Weights of a small GPT-style language model, trained from scratch on English Wikipedia: 201M tokens.
Each number is 200 + 40 x the weight over its row's rms, rounded and kept within 0 to 999. Layers, rows and columns count from 0. The size before them is the row's rms in percent of the matrix's.

# down: layer 8 MLP down (transposed), 448x224, rms 0.0908, rows 350-359, columns 112-223
# gate: layer 8 MLP gate, 448x224, rms 0.0937, rows 351-360, columns 112-223
# up: layer 8 MLP up, 448x224, rms 0.0929, rows 351-359, columns 112-223
down350,098,221,167,198,176,147,189,199,185,241,209,143,178,198,254,206,224,196,204,180,216,173,206,262,212,157,212,165,196,188,215,243,201,193,145,93,240,174,169,251,149,264,218,202,163,155,270,183,103,144,208,182,209,249,229,161,222,186,157,139,206,321,102,207,223,251,240,163,245,251,242,274,231,241,173,178,256,229,252,192,220,175,221,202,194,221,208,237,181,194,216,202,214,184,223,197,197,175,290,211,219,223,233,256,205,202,211,196,240,210,195,152,97
gate351,104,217,236,207,255,251,159,199,212,211,214,172,237,234,193,219,235,170,164,151,203,200,157,173,194,236,218,194,251,121,253,209,258,152,201,140,246,227,186,200,171,202,180,206,179,223,247,236,239,178,228,203,214,252,242,228,226,228,239,127,200,260,212,183,188,243,274,223,228,179,176,192,149,218,195,245,180,256,174,169,159,118,142,255,174,178,215,155,208,184,196,255,196,174,144,189,226,202,205,238,189,186,243,179,214,252,196,256,241,227,239,210,194
up351,101,234,149,207,74,260,273,189,211,127,198,251,187,170,211,222,275,195,147,162,250,225,106,172,150,197,266,237,161,231,201,238,117,163,173,237,186,237,215,191,196,214,210,247,181,171,221,203,190,154,237,188,179,224,262,158,147,184,256,198,160,210,175,197,209,235,169,230,204,230,155,211,223,194,184,208,288,219,123,202,148,229,213,231,225,236,205,205,231,231,270,214,172,174,228,277,184,167,175,145,186,204,268,126,186,221,107,243,223,234,162,180,296
down351,101,157,198,258,151,144,169,153,209,243,144,211,140,236,182,129,160,264,208,220,195,194,258,234,236,219,131,241,254,165,170,197,228,241,201,183,194,219,204,182,344,176,243,247,122,229,190,210,225,148,226,302,217,235,149,227,209,163,243,196,201,171,258,166,185,238,165,168,130,272,169,193,136,214,160,216,181,198,266,192,262,183,258,149,211,180,171,136,178,252,183,176,185,213,196,236,142,144,273,172,159,204,90,183,157,179,218,227,199,146,210,221,195
gate352,097,174,217,185,149,218,245,154,275,159,184,184,215,303,180,216,221,237,178,213,237,246,166,164,195,207,151,241,130,213,280,194,169,211,257,188,256,182,237,168,268,213,200,180,160,215,218,124,216,185,205,156,168,193,111,215,213,248,195,215,165,257,213,158,189,142,181,248,137,216,145,117,253,262,247,206,222,179,161,149,204,204,137,220,237,214,153,249,198,160,160,268,172,200,197,189,233,123,187,167,203,166,180,211,152,200,172,184,196,159,224,176,229
up352,101,195,218,152,167,174,183,204,212,195,225,248,229,178,191,167,195,165,192,274,254,226,242,223,214,90,209,190,192,174,198,241,235,272,221,145,221,216,188,198,184,256,217,209,171,218,164,205,172,185,207,199,211,169,287,181,156,134,254,164,187,108,212,232,150,204,167,191,233,168,286,223,208,147,165,172,254,185,197,196,207,289,178,203,125,201,106,251,248,236,257,186,203,239,160,156,224,244,177,126,202,309,209,176,183,208,197,244,216,261,179,174,234
down352,098,198,235,220,201,217,174,155,271,230,146,270,203,150,236,184,185,144,221,123,151,241,164,191,160,222,165,267,194,230,176,233,169,213,216,224,227,234,238,150,154,189,170,250,227,222,233,262,173,131,278,274,193,182,196,164,131,210,171,195,228,176,75,192,164,193,161,159,160,185,218,213,225,222,155,168,148,256,173,168,212,218,210,138,219,211,227,224,198,245,129,151,207,144,216,138,184,166,116,126,226,169,187,163,204,266,219,206,232,178,153,241,212
gate353,103,121,242,164,227,159,256,166,192,172,230,183,243,246,205,151,141,248,193,191,213,93,157,218,174,199,144,289,215,218,222,194,210,235,225,223,226,208,212,179,205,158,233,131,191,220,167,260,176,321,192,144,262,222,229,186,191,172,249,209,251,256,167,237,150,232,192,144,145,209,179,177,198,206,189,194,156,214,183,177,189,222,140,156,240,265,159,198,210,178,264,239,176,130,226,255,194,197,157,287,159,192,255,146,215,173,189,198,261,241,207,238,234
up353,100,238,178,163,225,224,179,204,217,199,185,211,218,214,168,162,165,317,215,168,231,166,183,144,202,210,204,205,164,196,207,194,229,225,219,157,77,224,191,216,145,227,233,159,232,110,233,176,207,161,251,187,272,170,233,221,224,205,143,142,175,250,207,180,192,147,194,230,220,159,188,206,143,218,213,150,232,154,230,184,146,228,170,244,136,208,230,201,201,279,157,158,179,202,213,188,205,152,147,208,297,245,180,184,198,139,249,240,173,261,103,172,113
down353,101,167,198,155,219,176,175,242,233,231,182,262,228,178,187,223,202,247,145,116,211,116,239,153,186,226,211,240,245,213,213,199,262,242,139,195,145,231,220,171,215,246,221,216,188,161,191,203,158,244,292,180,251,238,189,151,202,269,205,173,175,219,226,165,229,268,236,157,166,206,167,236,179,237,113,214,166,132,242,131,234,127,155,179,220,225,213,234,234,184,220,151,201,156,182,122,276,165,143,136,183,152,163,114,166,179,246,218,231,160,173,129,156
gate354,094,169,236,192,227,237,180,221,216,142,245,235,222,168,197,243,140,265,271,208,239,192,217,192,165,206,205,169,160,174,231,193,99,202,204,172,161,260,251,218,237,222,234,199,165,209,216,197,223,188,231,206,150,145,216,182,173,170,243,309,204,213,186,211,176,202,140,172,216,264,188,218,228,131,317,207,148,207,149,253,233,231,207,201,226,182,181,210,141,166,200,233,147,219,232,137,195,130,194,250,252,264,197,171,209,219,209,299,154,199,152,164,251
up354,096,180,190,177,202,150,191,187,197,262,175,108,178,227,203,193,116,221,208,255,140,247,187,191,142,151,189,168,148,210,234,197,116,276,222,91,98,248,183,166,206,179,186,265,166,226,230,254,205,224,190,230,173,212,192,222,265,172,157,283,254,184,174,129,216,187,188,209,230,241,234,222,216,180,208,154,168,159,256,255,138,252,266,210,192,293,149,258,175,229,159,225,142,221,229,258,222,224,172,215,184,283,177,240,143,223,268,267,181,228,195,183,183
down354,099,116,220,191,247,168,285,220,249,215,201,197,211,152,205,279,153,235,226,183,178,227,155,140,174,186,214,140,208,172,241,131,190,267,202,154,163,224,163,242,270,119,250,200,227,167,162,161,174,265,170,217,219,212,247,205,284,200,157,222,213,199,217,185,218,220,145,227,270,277,228,187,214,197,213,159,132,176,224,272,203,189,179,176,223,244,125,227,192,211,131,274,244,253,187,171,189,163,148,201,190,145,252,204,166,217,306,175,197,174,223,143,183
gate355,102,102,130,234,191,124,218,168,198,191,318,213,212,50,147,166,183,205,200,155,220,167,121,166,191,216,220,131,253,210,240,168,240,172,214,262,181,219,206,187,284,209,144,211,195,199,242,274,216,166,233,247,248,237,191,145,241,201,204,165,218,224,196,165,206,172,147,205,224,186,234,244,274,201,281,269,252,191,254,215,163,232,120,255,252,252,172,187,212,238,213,151,153,254,160,193,212,231,225,219,209,156,186,175,146,276,204,203,223,219,192,144,266
up355,104,146,198,228,249,237,156,234,145,239,255,183,206,207,220,273,160,147,222,251,211,172,197,161,181,245,164,217,235,144,185,117,237,249,172,272,208,161,176,236,183,220,110,146,241,238,184,202,195,204,176,238,174,210,204,190,126,176,166,176,181,271,177,201,210,209,215,84,220,169,215,252,227,195,147,217,203,210,255,235,102,221,156,259,213,234,204,122,206,190,210,242,180,222,179,202,233,176,224,202,204,208,163,222,206,194,246,218,241,253,70,174,159
down355,099,232,222,180,211,209,224,146,167,214,258,223,189,143,190,205,205,212,215,215,211,245,234,156,130,55,186,181,166,182,189,219,168,170,183,240,227,185,193,163,226,210,170,162,171,228,192,220,205,216,209,219,183,257,262,180,214,166,172,144,186,146,175,226,127,153,149,159,183,233,148,275,199,257,193,247,212,152,140,254,229,185,113,172,175,97,230,225,197,170,119,205,135,209,140,203,205,188,193,272,167,201,218,240,248,217,158,229,210,210,199,203,227
gate356,106,240,220,154,153,177,221,250,165,235,237,151,190,167,192,203,183,203,148,218,178,229,162,156,194,171,246,191,176,197,182,260,236,244,267,178,235,160,159,240,206,287,228,232,192,201,187,158,248,146,191,236,206,166,231,260,194,309,151,195,195,200,212,178,204,230,269,260,184,180,214,212,200,187,173,209,245,193,157,200,196,93,152,145,189,258,198,182,199,183,269,161,265,158,213,211,212,132,156,190,214,208,181,167,190,120,105,244,166,190,244,228,158
up356,109,171,199,251,175,182,270,226,232,149,217,185,205,196,224,158,237,229,180,178,157,104,194,208,167,183,198,253,235,196,202,247,184,216,195,236,143,198,184,207,150,155,174,182,145,232,223,220,251,222,192,236,210,181,192,226,161,223,227,226,202,241,224,165,157,228,168,230,160,201,127,220,191,193,276,169,255,233,159,225,174,317,264,217,172,184,233,174,220,196,133,264,178,190,147,200,217,237,224,186,245,201,243,207,122,203,197,130,268,210,52,186,256
down356,104,206,201,228,162,204,182,189,279,211,137,173,126,289,188,149,208,241,205,234,197,249,221,170,256,174,203,173,227,229,221,288,194,241,220,230,187,239,246,204,236,222,159,180,183,157,231,102,224,198,254,225,227,211,146,250,132,226,149,193,191,231,265,243,263,202,97,278,177,197,234,78,187,221,287,150,234,221,213,171,151,120,219,153,260,223,249,190,253,272,178,113,240,196,226,188,243,195,232,200,223,204,195,271,211,179,161,184,150,224,292,219,121
gate357,101,142,201,203,144,231,199,273,130,188,173,219,256,233,217,167,182,246,137,196,234,215,247,173,264,223,219,180,218,169,202,142,129,237,221,220,209,195,243,236,159,226,181,121,171,184,187,171,211,105,197,210,164,209,220,204,234,227,196,191,233,179,251,208,211,255,215,244,265,180,168,224,146,136,235,176,176,244,200,266,184,136,236,249,137,229,221,188,211,163,185,184,166,189,156,56,228,103,154,156,190,110,178,204,224,223,207,196,204,200,290,213,240
up357,097,152,198,144,207,128,283,258,248,203,265,183,165,208,186,236,233,175,156,186,192,184,140,254,168,290,235,243,206,215,201,232,183,146,207,142,271,255,234,195,234,179,201,218,259,180,167,158,217,144,156,166,178,214,222,184,155,246,215,143,209,233,152,191,242,210,203,186,229,190,280,251,206,216,218,188,226,189,155,248,210,129,224,85,221,241,231,145,182,206,186,271,206,130,168,162,184,197,200,145,204,181,159,212,190,192,208,199,290,240,189,122,190
down357,098,204,106,176,199,189,230,193,172,230,148,244,140,161,135,246,270,217,187,187,132,222,230,161,220,201,185,186,262,147,261,189,298,161,246,226,136,190,274,188,123,181,266,234,259,161,186,165,201,258,126,205,273,224,247,156,229,130,198,225,194,163,232,139,208,199,179,158,196,134,188,185,219,175,180,235,165,161,284,305,240,268,226,202,213,208,179,179,239,214,170,204,166,217,230,209,193,101,163,166,209,191,170,204,189,249,180,173,238,178,110,189,156
gate358,108,182,146,271,160,228,211,182,208,144,267,221,205,217,231,168,210,233,274,230,182,210,148,197,182,272,181,244,215,147,239,238,257,213,221,224,207,224,284,186,164,227,124,192,172,129,237,179,213,217,275,211,239,181,227,180,170,115,171,238,229,241,205,192,209,222,190,236,236,178,212,71,224,207,194,252,138,231,186,258,167,119,145,224,248,236,164,212,168,112,219,210,228,250,211,139,231,220,201,182,193,191,252,176,211,240,121,164,126,189,157,143,252
up358,103,159,177,158,230,146,231,195,165,180,268,239,222,188,195,224,235,239,279,258,240,152,105,194,199,306,221,145,269,163,155,172,158,214,165,218,172,190,231,159,252,210,148,268,238,191,212,211,212,283,197,238,282,184,211,138,87,178,204,249,244,209,134,152,252,203,163,222,236,176,166,102,169,209,199,190,184,232,188,263,186,202,187,211,209,150,195,151,160,143,214,230,214,240,206,216,252,165,122,226,265,153,206,254,262,197,169,243,216,203,213,177,281
down358,098,180,142,174,211,181,226,218,238,206,226,153,222,204,239,217,208,191,181,227,210,169,134,183,215,232,144,249,122,209,168,192,236,210,190,141,234,181,231,139,182,213,210,233,243,191,206,119,241,213,195,171,155,155,87,215,186,156,151,178,135,208,209,256,214,143,241,184,192,224,152,268,174,152,248,233,186,124,165,249,265,118,176,201,209,214,176,141,155,138,245,229,162,153,202,156,250,218,195,216,207,140,182,183,271,228,228,250,117,142,179,176,152
gate359,085,318,203,149,210,184,189,200,166,137,183,140,158,223,227,194,260,205,204,191,310,242,141,197,198,165,220,215,165,135,242,166,199,192,217,166,146,212,219,189,244,136,210,237,227,288,222,184,194,273,220,213,173,155,212,193,234,230,188,204,195,174,185,111,164,203,241,173,202,165,277,217,131,237,237,241,238,182,257,250,219,241,237,173,233,144,221,177,98,179,202,162,219,150,230,225,236,227,186,222,172,228,173,188,153,202,197,179,169,157,209,200,129
up359,093,159,216,119,219,186,193,185,181,145,214,207,269,185,205,177,219,216,232,111,265,135,149,227,208,246,140,229,122,221,210,207,206,224,191,207,282,283,172,139,155,350,209,255,182,143,207,153,196,206,217,178,166,212,220,138,231,181,208,220,225,108,244,205,227,228,241,169,186,243,169,196,116,217,219,240,192,136,256,259,185,244,215,189,206,292,172,224,143,130,184,227,233,131,251,152,244,247,200,235,224,269,185,194,167,186,246,203,79,176,192,240,137
down359,091,279,136,228,236,182,218,211,248,239,113,175,240,147,176,216,221,217,142,281,171,84,264,192,163,180,158,205,233,184,215,164,204,216,206,138,206,211,215,175,301,152,272,168,197,212,195,166,244,178,164,184,280,155,203,255,271,181,121,167,228,212,139,135,203,159,147,295,210,139,283,220,269,195,250,195,226,211,206,217,190,184,200,201,177,150,185,129,195,205,232,232,176,232,181,210,184,192,155,210,273,97,188,227,274,261,155,204,258,260,249,159,230
gate360,101,199,245,221,190,135,196,195,109,174,187,166,246,311,222,143,255,241,184,263,201,230,157,145,159,192,181,244,182,171,133,249,194,259,200,225,244,242,202,162,167,185,162,291,217,281,171,251,177,152,277,213,255,181,244,194,158,89,185,210,185,178,266,181,138,102,258,245,254,243,232,251,190,218,191,266,264,294,185,208,233,204,210,179,241,230,163,149,136,186,157,193,180,205,207,224,182,240,99,248,187,214,107,178,188,221,175,258,238,186,194,278,236